{
  "n_layer": 9,
  "n_kv_head": 8,
  "norm": "layernorm",
  "norm_eps": 1e-06,
  "init_std_o": 0.0,
  "init_std_up": 0.0182,
  "init_std_down": 0.0,
  "optimizer": "muon_variant",
  "beta1": 0.95,
  "warmup_steps": 0,
  "doc_mask": true
}
Each number is 128 + 24 x the weight over its row's rms, rounded and kept within 0 to 255. Layers, rows and columns count from 0. Numbers have three digits each. The size before them is the row's rms in percent of the matrix's.

# layer 2 MLP down, 512x2048, rms 0.0447, rows 336-444, columns 1152-1279
098:103099126138110075113131166146115110137122143138135096105173118100111123119091195101128149110114137170146141155111118157099141101139152109151117170117130092099128094127125102094111144145118070167084154118144109133162125141089115213126136104156106123165096157151118155118127169110119141170193150103085174107109113134166156091185128137185134162116138110117142080117106091126149128122102
100:160080123124164140156123205149146094134149163172121118104055103085127105145136091158123102135135141137111140123166135126080113188192076155150121176132142168125108188165154187133096124126129084157091136125096146128088145087154132144177121091149099121143118090108150141141108130116120167176159126147141143178111097101147159086114111130115101134150124091144074118141137153087133114136166
101:145094124136144074088143083103137089153107164119150132152130163083141151116161146122143116120103144100131066128159110148118167127134115146145134146127085148097110098135144107140115131122169114169097177096141147136084125123101119115151130085127130087158141116147118126142116100172179132093148134072124136136105099131130178135134125087110089105134079149123106150114112131213148123175187
099:133173139112112129103159128133122108173138134117126166181154144121131143093115120138122122080147132132123170123162094114167051136123093151137099117174123172114107110110162150095094159145209131127182131147151107100129149129130132135109126126129083117146149166114098082154112079086101145137098117154117133142146134136104117098142086105116097167112105129131127116101103105091131137117059
095:100134132143119130098123109080124145127113146126166132117097159145104198114093130112141080169132164091128128108158148109132137153135126131114123097087126137097161106074130106098132136139109146103125118098091093139159144159142137120142100114117111123130133089168142125118094105132091137110163169067101133141138131135134159147138120138139116123122169152154122116122155130109118156099148
106:117094103159127140089088127141075178134137087129109128134120129116160082141154116141095158144129135132127089097147152140141139150152142161135131119096107080149146111115113107104118132168096161105109083112153113125111121119099110136117140140171111150129127060135163142119111104140139114181091147094114081128122147153121117127128144099128144104153136144127149119145118151153114136154151
101:142143122102149161130131120124091123104069088095157154119153084122153147132100115140141132136122103095117138127121128120156134159133101118171086108109125145118159138151154110136153194144149059144103123122084150123092097095114137118108114125128101169142123106105132142127140073124101145161140137144122115092121164159156136134102125135117073121159168115122111104159160082093124157096115
098:129137115126113117100170113157115142130120150150149120100164083118074109149165174160126138082144121138167135189104102134139145148110178169166101130129069126128128142095091129139106148137113142148137177158128110139135137085093083172134096133113068169129152150065111084133139130118105131175130130151147140105155113148157160141074119142136171124069176141130136083104069112127093129120121
107:102127110122140100129126132121167129121122131136140121098092086155110147169139098052147162093132085115123133105106125115160167125150132156097096130115134124146148131123182134130129134097138144164123120097133131089149126123108158162110088143098143175133099114120124098115108085120160131153173136129112162157136114130104146092105108129121178103142138147132113133145173103124159152143128
093:162141105121149154154132120134108153148146104100128168165144135130128137156176154127152123116153119130127142088107119165152094126147134114119133108104145130123118141127150151090121111149132071148135128130155146156115095132137097106073129191137102106120108146115171123085133107162081147193148121135138095116147092125159143128159136121125152118102125154122091147136089116120120129139157
101:148118164094121133109095106137066138137123134133132107145107099123164124112118100107160164112146105141103139100137133106136135122120140129129136122141137110107164129114080154135131152094089113134110080127094097083109136140153132131120130121096102139109144132098118126149138119143132131111124132105137103136169143140144131132127120108125148082152169163150133150115147139102089118129118
102:113114134150162120117131120149113156070163118118121157143120124122159107191141092118117152118113127118089138135138178098127183138154089079111132127158111161135160151116126154122127103096101135123145101063118170153161132144145136121138139088137116150121141117122139122144183137116129141130096137143138184146120075110112132099119143141116100176096131126148089120120152104150123144146081
096:143122112138137078124156139147085125128123143129141139101086132097155121118136138143104152086123153133139138128125104095130166131169097157118145137084100124118085134143113117117129148141136144148153092157116139094131153154149090116114144111171126142143097151115145112151102139111124122133133080146108088156153142127123089128166120116123124147078175121128089105104180100150092134175105
100:105163145179148177139093148149100130122133129128130099124076155127124145107117112119142163115141136163104080140138123098100123102129129156151133116123099181121135130175175117129153135138130142152121149117113148149138164125126104132097123142137120130132155126132106120129172119128115156140158118092113159124134123159162105089109121128125103116114148146114132104156113117105152122123114
103:133178153117121122176079171167172146099118158062095165138133089117131124096079103141091098104167128142137144138121097131176118132109095121123117116188137126158149122114143107101132142120145149116134148098180095131116079117101116118120173145137143158107116117134130142160107142105122141121121104109130172143138125110112129138148159125116162155122086169146142146108107108128084104114155
097:136135127141129165114121157106130130145143102149112137105112146124133118140140122113126102124091115113100159169164082082122108107118139157143146152118130153149141136074065144137182119100151172184167120113155136135166142125141168130129154139140129110138149139101096118172106085143138146140182115104121126113168095122108123137158157090153189148111122118174131126118152140113090137107128
096:123174157129131152117150130127096110120114096145116088158144133146147142090115158150147120091118151102125082148103147148117129154100129140097105130197116143128133133132113160142096146138157139096133115131102153165126134143102145150140133127123141134142131144161110147141123126109105111143130139114100092132124164131161168121157145128141097114101090152154138124087142113077105119151107
097:107097150105146174155161128137134121127147121168147136153138085126124165144149120171128170129119159166123140132133117114104135166159110113125113143112133129131124103168133145110151134103136155149110137115158170156122110137125123141120142120145156156157159132106134173125122111133127075133163119112143171163101100105117094080093137118167130144132129108133059177127151122148097138106140
102:146123141112108103145130066125127106147120143141147131148117135113143204145097158102149099116174101085143110112134120148152158144140098111098106116139113157142160127049128122108121150083134182127116140101123113089126124108133173086141148114081138151126130105120110107116103101146111117116140135165116132164138119093129127140138145129124152078092138117155111131114101124132127124126140
097:113131133144126084137091156076160157110147092109141148122130131131101154068150155152101152118128114099149152126123156149097134151132138143167110113153104086120106101148118158134119086143120140078146180149110142101143152129132133123161114130129110110163130143157128131149077165106132118113132117112144118102130154143127145111123144097152126112136132076127097148117121102103117103177140
100:132159125123121134130107141091092116151135061163110138137160131129165123107119152113176115130141146146141126115106112144117087143083129155124119169098152103143129139126143099182129143124121102120116096107149146109109120126108117106126128138108127068164114122145107093126087166145116142135117144092146119110126157125102123107156124165095168119122130154153129120110113106108113099120118
099:137087137139130131159112152178131143087119086117106098088142121177130103091128116096118181073110152162097125165145119134128109151090121146107126134122133144139146152129131138111167168132127141110125169124076131133150134129175083120158094122108151144175086097145164140128141141112098154154113106141132150137119146148150094114134111140135058124114117176135153123154131140077118115150107
094:136139131124127134110131061126120145110122119092169082088104136127102187139142113157121129126109153119117089130110138120118145151106090096127122076140137138107109136090130150149092135110151116122077114133139108097107094127094152130130088139133100126084107148135132123099128097125130139113197178131113131125110125135132146138123106124126106093134082121123098095104110150128132104150140
104:097102140109143089179123058128160123111110119139125111125076108120124124108123149086122118150123105107136127127141129173117094129097092134112120128130136115134116082141106154114183109175154141128171108121109105100145132146106144102110131073124148109107120140146104117147147115169121147157122125152126110122125104138144112120098139129152112104114091139134165149158106124133139148144105
100:134099110125122116155155100134092105118088081178127128173142128129128135129114167137125086120147131143082114165087130165144086136158114105150118119099096132075180132156094132115096123122115141164138179107160108133124159182105134164138145100139118079150127111151130126129105115129117093155144098117088140075095135117102159124145134153157137141104164108151141131110112187099121160151121
097:129185140131124150107141108143145098075114146139126149166105116131125113118153182125139151138128150112110098148106119158104122122140118139150145117153143131166091151113117124146171121105150107132137151120198116133146090144125094092144145128147110115166133113134160145148109136127141155165123128079120102110166168113131146081154089123102126128156131112155152139151132074162118106125124
095:115108146115127110144094142129143128152110094138152103122152164094131169115161115119161116152169154106159109096161073109137115162116140145118113096127120112126140105158146079106119116123091130136166119086112144131116099139135129113090132130106110139146135122099153105126160132143140091149083105135118117168100115117121110132127106118137110100139097114145129168109114117122084166123130
096:120128122077151121144103123142153130136141108101119114081084114129137197127142094157133092134085132134137127157074132125128097115124191113152131110121148119136118163111170133132141159139119120183133124147097087137131060110135153114147101101136114148094117106115117107105121163131130127127128157096132141106131168138114142121088112115127146155098122122138122115136158103148129146115108
106:118105124111114166093110126145133153126124122120126089133161116127165194090141110117100103095124153183114149171133112128130172107105112130083103089138087111134164133122133152132142123110118152111185132163132117155173110110117092147109129124121135117171147104144138153112123120134093142155108118097094098118106154123088171094145106133067144153136133159160092164129114106121125122119140
101:108140146119141136115094124142119167137168123126143082182121132147134144089139119155137146087157158127161088134111099101167161144146116150084127114138099171132126147154135094098157154154125063116130139134113117132124156146134095147107115137152104114117138130077186101092139100113128114113106127127125165095077095157108122110142124124116147128133118126130096135115120158138073113150188
103:119144119127117121144094149161104134163124127096154122125136103123160130118112117119097118106121126084131147098074156102123111130100155123130094135133121125138102102100129101133176104127144120123147131126138142113115101150124167145180136082148155113067139073094122115182085123150133139137140156120143114084159131159145154104158138097119133085153174146151133120126162114110113160113115
104:142141115152133144163133107162129151071115092162128110145072142122146144160139147101166163143132196139149140140076083169170088173105119100121124169150123109094122122130116147147100106107117181112091149144148112159136183140129112135150155109130083150118136147145151139124132126114109124138129142142132152104168167146111132139123113086158121134143093156096127069138115158133101124106121
103:107113119133072069127099139156106123118122144101098118090089150148190088152111127134152118110115157106110099160091146124116161119181117112144142117118113095087125107154103163136081121130111156138138166147166118120118126099103115124145130150106171120134110131130139125202110107140148088128109094128109169133154127111122123087178147167103146075157095118115126129101156162137131126124100
102:090150122114119124100136125104113129091133112135116140126146108100118163117117114144133070079093140129132128083083125083100110122122159153142117115141140137102125116130168138108089122116190129101099134123098136172101088130191173147096084125141103157080134165131145120150159097114099130151103152155099137139126126110125149144136116118125089127121126138129091136133154168147118134126154
098:107122131125165177126099137149145116103168147094120111119154077160122138155142102121128194107134137125116118145136118141126133123134105122091136086127126116090124129150066134103133128139137111123098135141140140157124068143087125124111156113120153105120119129113148149160116136109128163123109164111183098125119157151115098137116098140156121129069103134097136189132157118156094115160166
104:151104129124172110091135114141128114118121170103123161171126093108156103157146165095134142076103114090105076088119141130204127133159116136108104122149147155129111121084105146091085123136075142114103161131170132132124171147099168148124121092090102123156126113128138136090121115131137138140156114159139129140138161158102186157119125121101106099117134170100144113135127130096138103098134
099:106137120083153155109144149156119108114147137097122128135131113128142191123142144140145148154123120108098134142139107108196103135077132110137106161063119096101154138102138131136155136199079123153168155144084115150172110146150161135153102121086146135130159124123130106121133136142113127127133184117143105081102147126153136108121128089122130127121097130153152181183139140146099142134113
092:129150179167147112107162127165153130125116115143106129137138116126145151132165109107134156156147101114141125129095152089131130197143175147205122107146110169086135092128159127128108114149124105091138121096129146108159182132162107107134133087144138133146150124116115107157134128139172155111101085132119123107125130108136139106135117145111144174108121126181132171101114123131116136137149
100:189130087123090129090118140113141113148107125116076140116063153126130134121109189164159152126088144144110145123116158145162131146159160144099152134155177093094158157155151131122153145110083126104123079111165155142157137131095170112172113157112147154112154129131138149091089136138127128122138170137158082119111149134163137108162133141151147129133115132114130168128099125149118089096130
099:107197147110114120135099130155138172140121120115158109093165077135113167103164101072159132094105166104102148145116162150139115156100154088092154132120125127116128098093129151177122132139087072113123140139167095134100136119121132136136148134141100109137140130101119090130061131173134154173110104113103126155146127115137087103150059137132133126122163131110119113115114172086122143161155
100:092146079150112108157110111133152122149132115104127163109147139152149106108164150086116132149140135153101128113143163105124117113139131125151109070102122125139116120111148136122124143123141143152111132072172151118155127141081105132123170124165146153081100140120097085140165116121141134123120142121154113157115112129117139116109148101147153089087134142114167104120163093125086115107144
096:121116114101141129089162098107135114130127099101060112144128138121081173126124094143122122140144124168134105146085096123093122140179154112144126131158124130172113158129149133126121105109162151124148113094153125166108163165121157101166101160147099132104108128123129116144138113105127168099172123208155107166140133140148154136111169101153174116129137156158156127152119141154145125148153
097:109147124119109176166153138104142132063147108083041088113154124119142145140131149122077164100120134123116136112100082132137128131152164160155147098111144126123102112121166145116128108127124134177097120131113128128144140130148075091133088140118135091130119151112112066129114113159142150131101145104061116092135125088107108116120111116132097181133108103110145147088147127130116129108134
103:138116143139085123184147139101121115124143119151129124137123131124129131118110169142078117109115137122159139131111151109130144122119149163164132139171164101139151122122099141101126120140142124131146101097137150073093112117165112164134087153131074137066119142135118136101162095191105131164157149157169124097158126130147105106147124148148105082112098134149151133135070100115140171088155
101:179104152125160114104113148125079139154136120159103162093089109155105157127149108101127106081107146125148122121139189102122123133210149136150131103141134105116138117113173119119108078100096110175119123131115104107084098152137151115189107142133126136133141145108141126124102141076147135131113123103133160111170077080122173122144113165174141111114100120183125168151098151114185101172122
105:092121131105138174143107125160113163105108117123132074104110109169113102163151090131138129136114090128140080128126136130141109096132160129130093137137145111136119154133122136150109160109133099145166135082080106140093127186110090113109138131122160129132143109146172162160161123156103121155099108112137127122126131103128115097102159175161162157091154167182078136115181163116115129106120
100:154128115116141133117159134109132111117090145100193127106104141109118126166163160164125135103179124189120142120109167090133140097138115139138159157132118106147127117117104093165133154107129185116132158126115171088155109135125144123131172131117087195175133111081126158145104148119170142151155099105142091106077128148156087133096098143163158125120166146112151134090114129127132148112112
099:143125142159150152087124118119130092109144122118131132097114159147078168120100170170093113126122159099115124153130130130128135156084111138104166134136109106149153128121103100107141098149139187134140135094171129132139147099103147102145159172128125130134143144149101135109148122082139131146100144086094142121125162146165165143128146098115100185146101116097105102133119130146132130159134
100:084145163108098114125090118122093116115119098146140123126131141178113109093125105099102106104159140117105113098112126139150165111111149119150122098162131115163157134123153139159138153141120145159103168103099210131105138145125145135140157105112122154127120098144144148142118109153116135160108106088162138136124143151127116157128109111098134101102134121110131148151122107149162139088090
099:137098170162151092164143139115124156148102116100116107126121153137150141143082118130159102157171135117178079051160133132146145150101111132139098182166123150115109161140177111120117114129100131106109150124126143133113150152113125126149098129130124132128124127110139134135161093060096146100133107152124150150127119092135162096098091084109125104136130147129112132107153150120096140163114
105:100122145110127099114130095136108073149093128155097089115137124102120102087138189105106101128153148110108132160098135121141105135129119156130128120142089123082138098095141175124077117153111123094129165103182101121160154122115089125134104077081105122104112125112132111152105093091110116122102127137138122115111099111104144135142151115122081102098133087127167114111136110152157158130124
092:112105114102114116101078115102092144088127135152121140122107116086119125120119096118114151124120099136110104132106097153145132107138148108110088100160147095133181173142150070133159141157121120134135095124110099123132142094132153155161087129104079116115190130112125121101133105162125144150089103132158213146122127139075128139139132116132113089170114132135108108195100128165091119147128
089:088179145102115143100152120122122084150163153121165123142160129091097138121090117121135106179171150151132120139121119114099186154151122166139137075122149118119127123077139126116111134078162098096146124153145173146155139143102121125138102111141126104142090098158130137084149101100126137164108097133180094112118172115128131131114127145089119161148174125111158150106175130139132147137165
101:102143143076124133097117154105141137141126145074137129135122148147144153100115136132105167145148079140087163114131137074118121125109142158113118161134123155106170142134149138106144089123136181128087166117143152122120121125088151132144132094138131106121092149119102144162103100101138117113124137086074143138077108123154113082183111112114193085157132114118138103136127140118134113138145
103:145140171132110087117062113096133094121178096095116095118147125183134108138090129137122115150131128129143152127148134152125119081141144127139176111133148112131162099119199155178191129131184121102162097149106140148105081170177127170136128128121100135122134131125123129157108114153096132147109133140120122128142146133127104152184143103101196123118142214120163119125117141125118152105110
101:093155093132147160149163105102105134128108129156100091097073122125128138118124159098180149102118133119125123129135186130116133115147174142118183118105108105149113153147141111107156124110103072112164140124121128172083114151136150111141129107133083119119132118155143118151152161110079143088145161110154087148118113140158119136152145135099130125121134113154141137186129127144101115137133
101:072137105137148132129124154203150134125126180132113146176141121126125117136132123109082169112136146127144109125066119136130094157141107101162158149135099105108140176153155116130130116167081093121138098125140144123111154112149107148099149116139094115125133134123110076119131123122121114137158134117124095135080123114123107125141103081119093147170122146136125112112127139132102127150115
097:110114123129171120123130128128108148117139142190106109154138093141132107112151159154127106110136173119174158109123122113106202126137153181128100099104138124141073132164127148115142153151154099183135131109131139131148130166079102125123135125115107104139118153145112159131142141122127139155160144116119141116111114182129107141084104127159158151076158077141110096147116121081161152147144
098:150134137115111052109131096085142122125089084086145152114111160142119126141153115106098097149126121129125157131104137123152097105093153163175090147166115109126135113108103128132082094162147147157110127126137097145141110098088108149125146120116159135160132139126159146096092089147126110099174141178123096139122128143094127081127128154092126093132127125132101126140092126148104124080144
102:121074124133153147101109152135176165129151146130110112165155125123115111105128125147099112179121117141117107157103071144103143140126121118153164138086132173132124124147126085148087129123080133180137103170144155121113144115126138153120110139098133119078128141106141161158164090127114137081139118117103095165139148162168140143103122116147127116125100134116113136139105129137098091137144
104:143131130095115101122132118116074108197140128124159144150145127101130174107120105093188096127107106130151112116163083106131123158100141152098093093106115114109144127118151114144073118153119118131121175146135089079142137150165103137156144115127112077142130092145136135112091151097163120117115076132145175133119142081099139106077117100166092094157116092152156082117097108117143156150127
096:139109178113143133107152118091119131099090106137131088081176106088095119163175134105097107119087152178122126092120125157139124124149099140079131161116161117099133150127089128136114119131111104171089162122118099113119130141093143130126101144123117141103111124133118066154108142073163124150109137153151119147130067156118120131139074118166112139108120142108151125108078122154133140104134
103:108100141129150137102128096151138140149139159129108092119115090119150163122130118138125120090126098160143149114124126121133164102116141167152091121153139109155083140113126142100096093134106162115101125175173135129109154149134162154094134076101122133111126105165079128126109138112112141128137073157135116128123096136144110133090159135119075070149142163134076167122144131159068138124112
103:151165155113166167133143106123120145122124133118099099106078097125138170136147081105170089132113114131109112107109128134192154140091147128198137119162112149134154140132163110082126135151131112094123145126151142130120132147127111156092062166118144116106079108117127163158157116119164113116102138166176138093098117156136151166158181138146116124149126082110151140125080140134101161112072
103:173085138111154085120140095134123151159098146167108111128099103135122134142095151127150164079131115089117137104119133113134135119178113145102101164113087164142119120118124125114086115119120121148098116112090146072140110072092086119123127099142113101133101171111167112144092100130164171131163135093113113137120104132139127126160140132136104101111122115152087113179112127123158088117147
111:168141123127148114172118106148075184157149143103139064098178101114145122136160132140118103129107136095094113130096162176148117110102131079101134111129141117128102116095116115104125140078109129124126162163195126097108130133133130107131133113110142109124127144170116105122150188125109095136112149126158103085134132116166159114124145172134147124134146145145157161142099154136125097105169
102:141171167138103079132096083107132107100106091171101157134090106143125100126149110095137143102133135132127106114078170131122115112141138163090161123193107130132134125102089135132122132072133207124115107091163163143125150120171110099111127131116171171087137105104122118086109150176125132116147124150124129060128138149142145127117086126143105102186147149151135135147122112137092119128157
101:137091155137103078126140123145122142124125145112159122125099121124080106100104153132110144138103095158118157155125119144184097134121103184096129172095124123126127136098107122142091139150144160130099113152109139119129115105127123120107151106093129108104129154127087153133114140125113157141160106076146166147153150132134143124073167124105103112091115155142126141080122091119121102105098
099:101144149152116139145118106122162142157122181092116096166113128146135117121136113087127108132149130152120121089149139156111083121160105136108109064125134082123140143121165150111143108141114119186106139114155110112158148115148099135111134095104120107111124124126114132154062167143162125126167112139107144108163164108135122117172154131078142155111103122075130096127124123167137130105076
103:116167107118121109107117124152114137083150162090154138117146158138143169101170128125097127116122123092137126117097112133107097099135109132081143130147125127157088145105133087107154110152112131104102105101124112162192154098135134178144127099118145157101173118130168136130133140148071106129099096127137154163130095142148128120105098116094124152145124163125131120120157115155109140136136
093:103148170111148141100104099150143130108091131119120110086135129110153145114124135129165140172107120127123130129173100157107119123119107112141096146105146140099127108177115107163105136146096128137123106146135139076138112150126098121168150117110124098166121097125137124126116115096156109163096091123117068092164119128136115124125155113137140087146143149096096121081102162156139115144113
095:145169109149114164160147154148117120100120163097143119103100120138163089107125146124159160129128130135143161163140093183161121116150123140128088117131145116135125114133124122166117083086118075122119091102189107137106101130129137115097123125108103055099071144124186136116132155101134137147149103115115141142122130175152093155207115109114179149101151107100128116123114105106128197127107
094:159165126099130171149150109130179123132119144090106165130130130122138139088138119098121155167118100095156115133158115139154143106122084185128120094128113104175110138134085067119089099168137141103123118134122109133126154130116109129088112156136143128085129102112106140141130153131169157131123163155140154100109186099145143129148122148112148129142173099147143163100128124127117124160131
099:097179114096150092132142093152141136090143141144148156141124098164088108127135140120130104165146101140105132118135102133098140136140144080172148120121125138103154145122109153105120133136140109110159127081156125123100149135137167148157165124122144174148141162126141168122114143121172108133126167123097103103119079116136082128114132153125116143096137142093206149123131129104136146145136
103:124118171168113103167157131129128118123144185140141146100168142128148108121124123152107132099135138101094154159185091102088099136159136079151064135083113135111155105158169130109129137125117129114133137092167128123145123179143165166119123107111134117166146124128096110136164102136090138163143109119148123122099121156126153169138131136122171161122111124176119150089132148124112120085094
099:124113075106122095131084119121129143152156151095116124135122120128129131101119161149132105099127140085109131122156106104091123096106136127124137114157124120086153107155180128194124138128122112093188121124150099126145165168134106099126135149112176096117110097152070142162141117140130199105136084119120119107146117125150161106157138134088109131092113150135167119086127121084146130117119
100:120158134157148126104171077126100132149103113144140112132128118106159104111127161137146124138139129125133110119098119140135090126120066098118150156110154130095144089164122145092157142066144100132115117108112121114104114141120107130097116141122098140125122100084140152117150102144094094137110105110122086083157161162140125100087119138122136131141160092159144144100144149152099088110157
102:112115139136161098109092129145136155125121154119174187126113143121129110150136154102113151141142122104121140119092174148098093136117109156141159126136134115112136115082135128141095129121136110127174161135138120151168135109132127111119121098102129086118114108160167104059155093137171112105064116120079108116127114108128130172188138153105119127125116138123135056108099085153149097087095
106:148071155102123125157161104143151143067109156119101110152107110124140138111110133160124145119153175124111145110206139128111099105112146129124095114155145164104155153073154086122084114109098127121108142098099122106141154161114122157134118147103145130135148086090137123125131155118089116155127090158123140119135129132142143147205114097135123112153093164106123133120199169099128094123098
097:153120053131131125098127119092131142113088117130108149137132164144119112164122132101146135149127119145129131079142108132086130112110125098074093103109166162114138135143125155129142145148129113121108152108128128131138147097139149164124164123143123115109109111121152141118152074156119130134176099188104093142113131168134113162139149142114133129115132151151141108179101142121131126119117
101:131131135137133123115112105131120121115178097109125116133101091116156108127064102104136104153132145139146078118125094125104140110130098085151129140107121140093140138138132044136090157151102097133090148136132106153118139138128129097129121118114157151099076106121140091158136136115127142151098126144148115157124144110167147072108142170169088100099140098136127064089139131146093146081098
107:103175132111142160149119120110192144121153124100132167168107140093159054123118103144106102118131129091138157131106140118095172151085115087126161115090137115168107104122123121118117125147101104165110128045112115168123141098111122179120183121158117134121146125132103159153136180138083142137116132155139160167088145147120188136134147115086113084151121091122111174133119100168168138148109
105:131141098129117154156108126125164137176109130203085118111142087112087162141141161137117184122116122125118139108139122124145111101159131142107106150114160117077115124064116144137134162095106111142119127191164112137143135142107106095081081109175130138136118112107110114186115098101126184128132161107098136126154092117115131128112144105188141114083131173091146129134136114112144179123193
098:122186120105095141118123122132134161149191122093118120129172109124140133127159119152152131148115130142100126162068133129095146097144143142160118138136110130090141117087123124108125081134136128095120073100147121137146156125138126108130118114132134123149111147157139096121093130137122114152109122097134130090126111158104151134172111130099097079134153123151157166147112115159129163141101
101:149108159084140122087121151109123123187113153089091104098134123161132123153157112155125137102125146170147137122074144113101124097166132097146119157135124189107116122151105127109131099093099128139101134128167096075113152127122120153087106111157107140157178134067136132130135125038115094115136168110120095107127124125178154131122186127119100146130100106117116182120077179133163106130125
104:127159127116104134158136133096098092165131113097113159169158146119126125104130153159104158134166119149099176132109093122118122130110148093095151049121125138155118110126153110101177194159167136157140189122102119117139162100145139159135147174106084126170174177122134131135131155135106088085129137172108128116136116134092129094159165135142123094126076120134094093111116158116096122099101
102:153129167125113128075118129144150187106136122103119090169157097121096163149143120115116116130166125129155096117112123110132158144146119116144146139120156116093132107124172103102159139141142123140133129150128128103137144175113094130110129141124164125136121131150101149127112128137169113131162117075114136171086132098132152136115140124110146163098129133173123110151163145103146177111133
099:118067095170118102130140102142179183102129127150159119109161143141125151124123117138151121127127133114131146138142104110119217131110136136138148122141139092136103116109161135138164162141155161167111119104121115142127151144136070128127121115123107142118158149077103130131122132100136113120155135161154121147114123111113129139129134128109112083121096129128113138132153130106133106102147
090:145121150081170137131148135130166120123106115142145052102089177147123160114121096149118127086144147144146103090105155121140138106075114115156158139093132100104106114122149105159118158161128150125130095113137089098108152118127141135113161147087144152116146131139138155131143124107166142148134151029118086135105109120086123168143135115175073126166174117127197121129150168106151162135110
091:111152133121091141115123109126120124143149140101150163084159137153117111160125132089134137143086143139128128127183139140082146127073119100051123122125139147128082109119094156132143137163150188105123130157120106117150105127131141105084160148120135135149165128132078118117153097134152106129149111146138103146091144110110110165125110137113153113103128130078132148074121125146100123130107
099:151165125153101160113137148122127134161079149111158130136197130129114157110105124126111153139153115120113146143120169092093136156158135162144152159120094149140137112118143080127134135152138146088096137152120163125092112127143162102141119138116121116131094111144139108123100131089115115119114137147121108132142154137162099132113102146141128119141135161174165146106158124112117107144163
093:142112158132116158135133136133134121128108127147103180148148131128124104139102124168115151131139081094114114119119161152124118117116155127131122120122140143163128126152144098116148130151113120105113112082118143156106129088121208100132132109080140111144141133192141153133121150099126129099110143126141101122117119082144153103147135130189134167096160104152135176141165147149078144136146
104:163140136111119092102111175143114159132114129130124154128093129140126078131085078102130160130169120143158118094152099148092109127135099112125149136103112128130125160162081121139127132097144163133097107129112151148107084130118127115132100144162126129134125127108106118189164132171105099136139153121141127155125134193108148126156104147143114141163166139156132127127121158144142135110147
102:161178170173115114156118138083125094145119116156097115163128138129149104156127152121106172107151140138138079152174136122105116137127105136157125109148110101117110138136087172123132129130145137091130135145167110123129139133090188144124141156130146162120116125102134055107095093123114117092149172157121128118168102150136149120132145194141106087109180154144141114144084116159141121149136
111:164111167127110113128136142121090128177099141149117116132143134138143157092141095127123130211152114118107090162155123143101147125150112144117098138127128148123136148146123138149109099182141128108096082126137128110153112107118117133150117134112144129207171164158097163113133160082102126150144106101097124110178112122152174158138144094131155127099130101143084168120105107171107116135117
102:155144113128107126107149140142120127145145094115157107141103113119094169175118147142112116093133124145106128126125115140132126120079131116145115138128128095134130166161159127121145131156160152131092152130125181155150143140168123129101200139160132144130110144108140140117152122118111127105099120135166098126163147106158108156148115158093078139175169109100095119129126124128117135145119
096:103142129117133127089105092106124086173107114099138135158143125147117132125126081116121121117172153114142163152160091131135169118172148098171132112117118141148128093131142157137144084096114140128135102161139131116185101141138147138114127169125081094192152105134135110155129106132128110134085137154157117132157157150093096136135122097124118160158089174144129156125103115169112146093116
102:116134178129100145102129116106110113129121162100140110129085085146125120085134126106124112181137149125105132127119120164172123164093161149131133080131128191159143114167127103137151156109091135128136139087112170086141119119151105119142126111144095118087146141159148153121149141135138086133181133122141114145127147068174177108125103152141118132125143139141124143112101120132113098125123
100:145158150077186183132132124132138128116139111122146156120113109102140096195126149137159133128121134173136092130179107118149111110150172109111162127121131074119154149125115154108121111131147122115121122194098067139141092078104164150121139176138163157154107143131118124063131135093169130175146139115102114125099101137097139133087117162130150140147108157126084125140160111092165164127151
099:125115176165122133128100142138162184132099142121104153170107138124162159108102099106141100117156161116168111145086143146185106128166147174125128101121145182168121124106153092144125130175070168123148116090116095116152118112122088127141121154100136142101131118148179138101169139152172165123132121089128142143150124087169143142106125139152134111143119160140122127122108161108128128136137
099:101133127128129106143113149074135137086167150142130162118107090128131155136128131136133123132141149131154126103098094139174131144162118138146133131121100106120118148146171133135149126198148131085134147110151134152144138161127123110116153126120157142177130127098087178120147107081136068155111124130125149191123123117109126144138121102124145139113102152080105131135134122119134154142132
100:155100109105164108124139120158140145086121171092173077107119163132127159162129106083126184164113152098156100127161151107094117130142114097112133110117075077093124145106178127125104112113108116117163091164137113148113095145125137077136132116122123132118141121156130112116149178117157134139104127122124147134064107135118071088122123118124164066177143108155125094106130092120113087117094
100:178116116141137091144123139097162158158143173159149167160116117138158130124098145153099171123091100148126114115158139109086136144142113129146114145144141175151091149147175119101126123156122168119112152151107147170154137126107157102159089158130118158158110074131163197156156128133111108112129153161125125124169178112120137141075127147107102130097128120124121125096081140092157158158098
098:147098133082135115140090127125128118122138148127108100135157169102123085121123103086102131098144150092129095176143134161122104152142088111147128071107131121105140142159093084080103133110122138115105126127069102133127125106142139129098120147130169084149115161158139107133098113153114115152112155121117133098098132144138130127088114128163129123105164146159138140111123152138139124138118
106:168115099106193085134137117189162104122091157106116132133139078110144145116138148144093140089095133102153116103174126106114122116138127114109133114108150115126142127139113167065142119136106150173174095141117148143085136125132095061114125173138120160060134118141149146104130124097125156114102132148100106122112113147110085152137110090158158116140094111127134149134111154138143100093168
100:129071153137117134131152106143133106123155155175133129148127159107099112133134154120124123120133105145137101132121149106094151134098150138155134158122111125092141141088098127075111137111145097125136132121077142141133137107132130087121108101122122137168117077128124124124114153105141076149149140142100180111091127114124143098204121102099121110155118102121122139090146116101137143168136
100:102137139148123105115143115121086128119117108163148150160099143090156154094142090135141145132143127146148115112143114146146108109148122112144055137124147102113121104154073169140105083125099099138141104083167146159126113123136152130153119145143127158096134140125119149182115140147141125143080079110158181148111131116102098118123116121098092137134136129130145157181131160138098144116166
102:146105090132116090149112115162104099107115125117094146123135094115089123181117105125101119109130101143164140110136124120105166126145119135099164117105118156100102138161129137166137133089098114118137095128128169133124126100158139129153084098091119131139120141140116051104108105130105128124087122167141105152121136112128143127123147169118129148142113124132143142131158145114141137124128
095:159111105137099152160155197116109138112154140142091149169112112140155079152150133126118132120111128152143144115150142108122124139143140085117139129101136154136128122112126088096136131114119115124145097161128136140132103143199152122145098135149103154089151158167124125112130131206146121114151177164137125126120156185077129142097116128139163154138145137125111079108120134139110146114154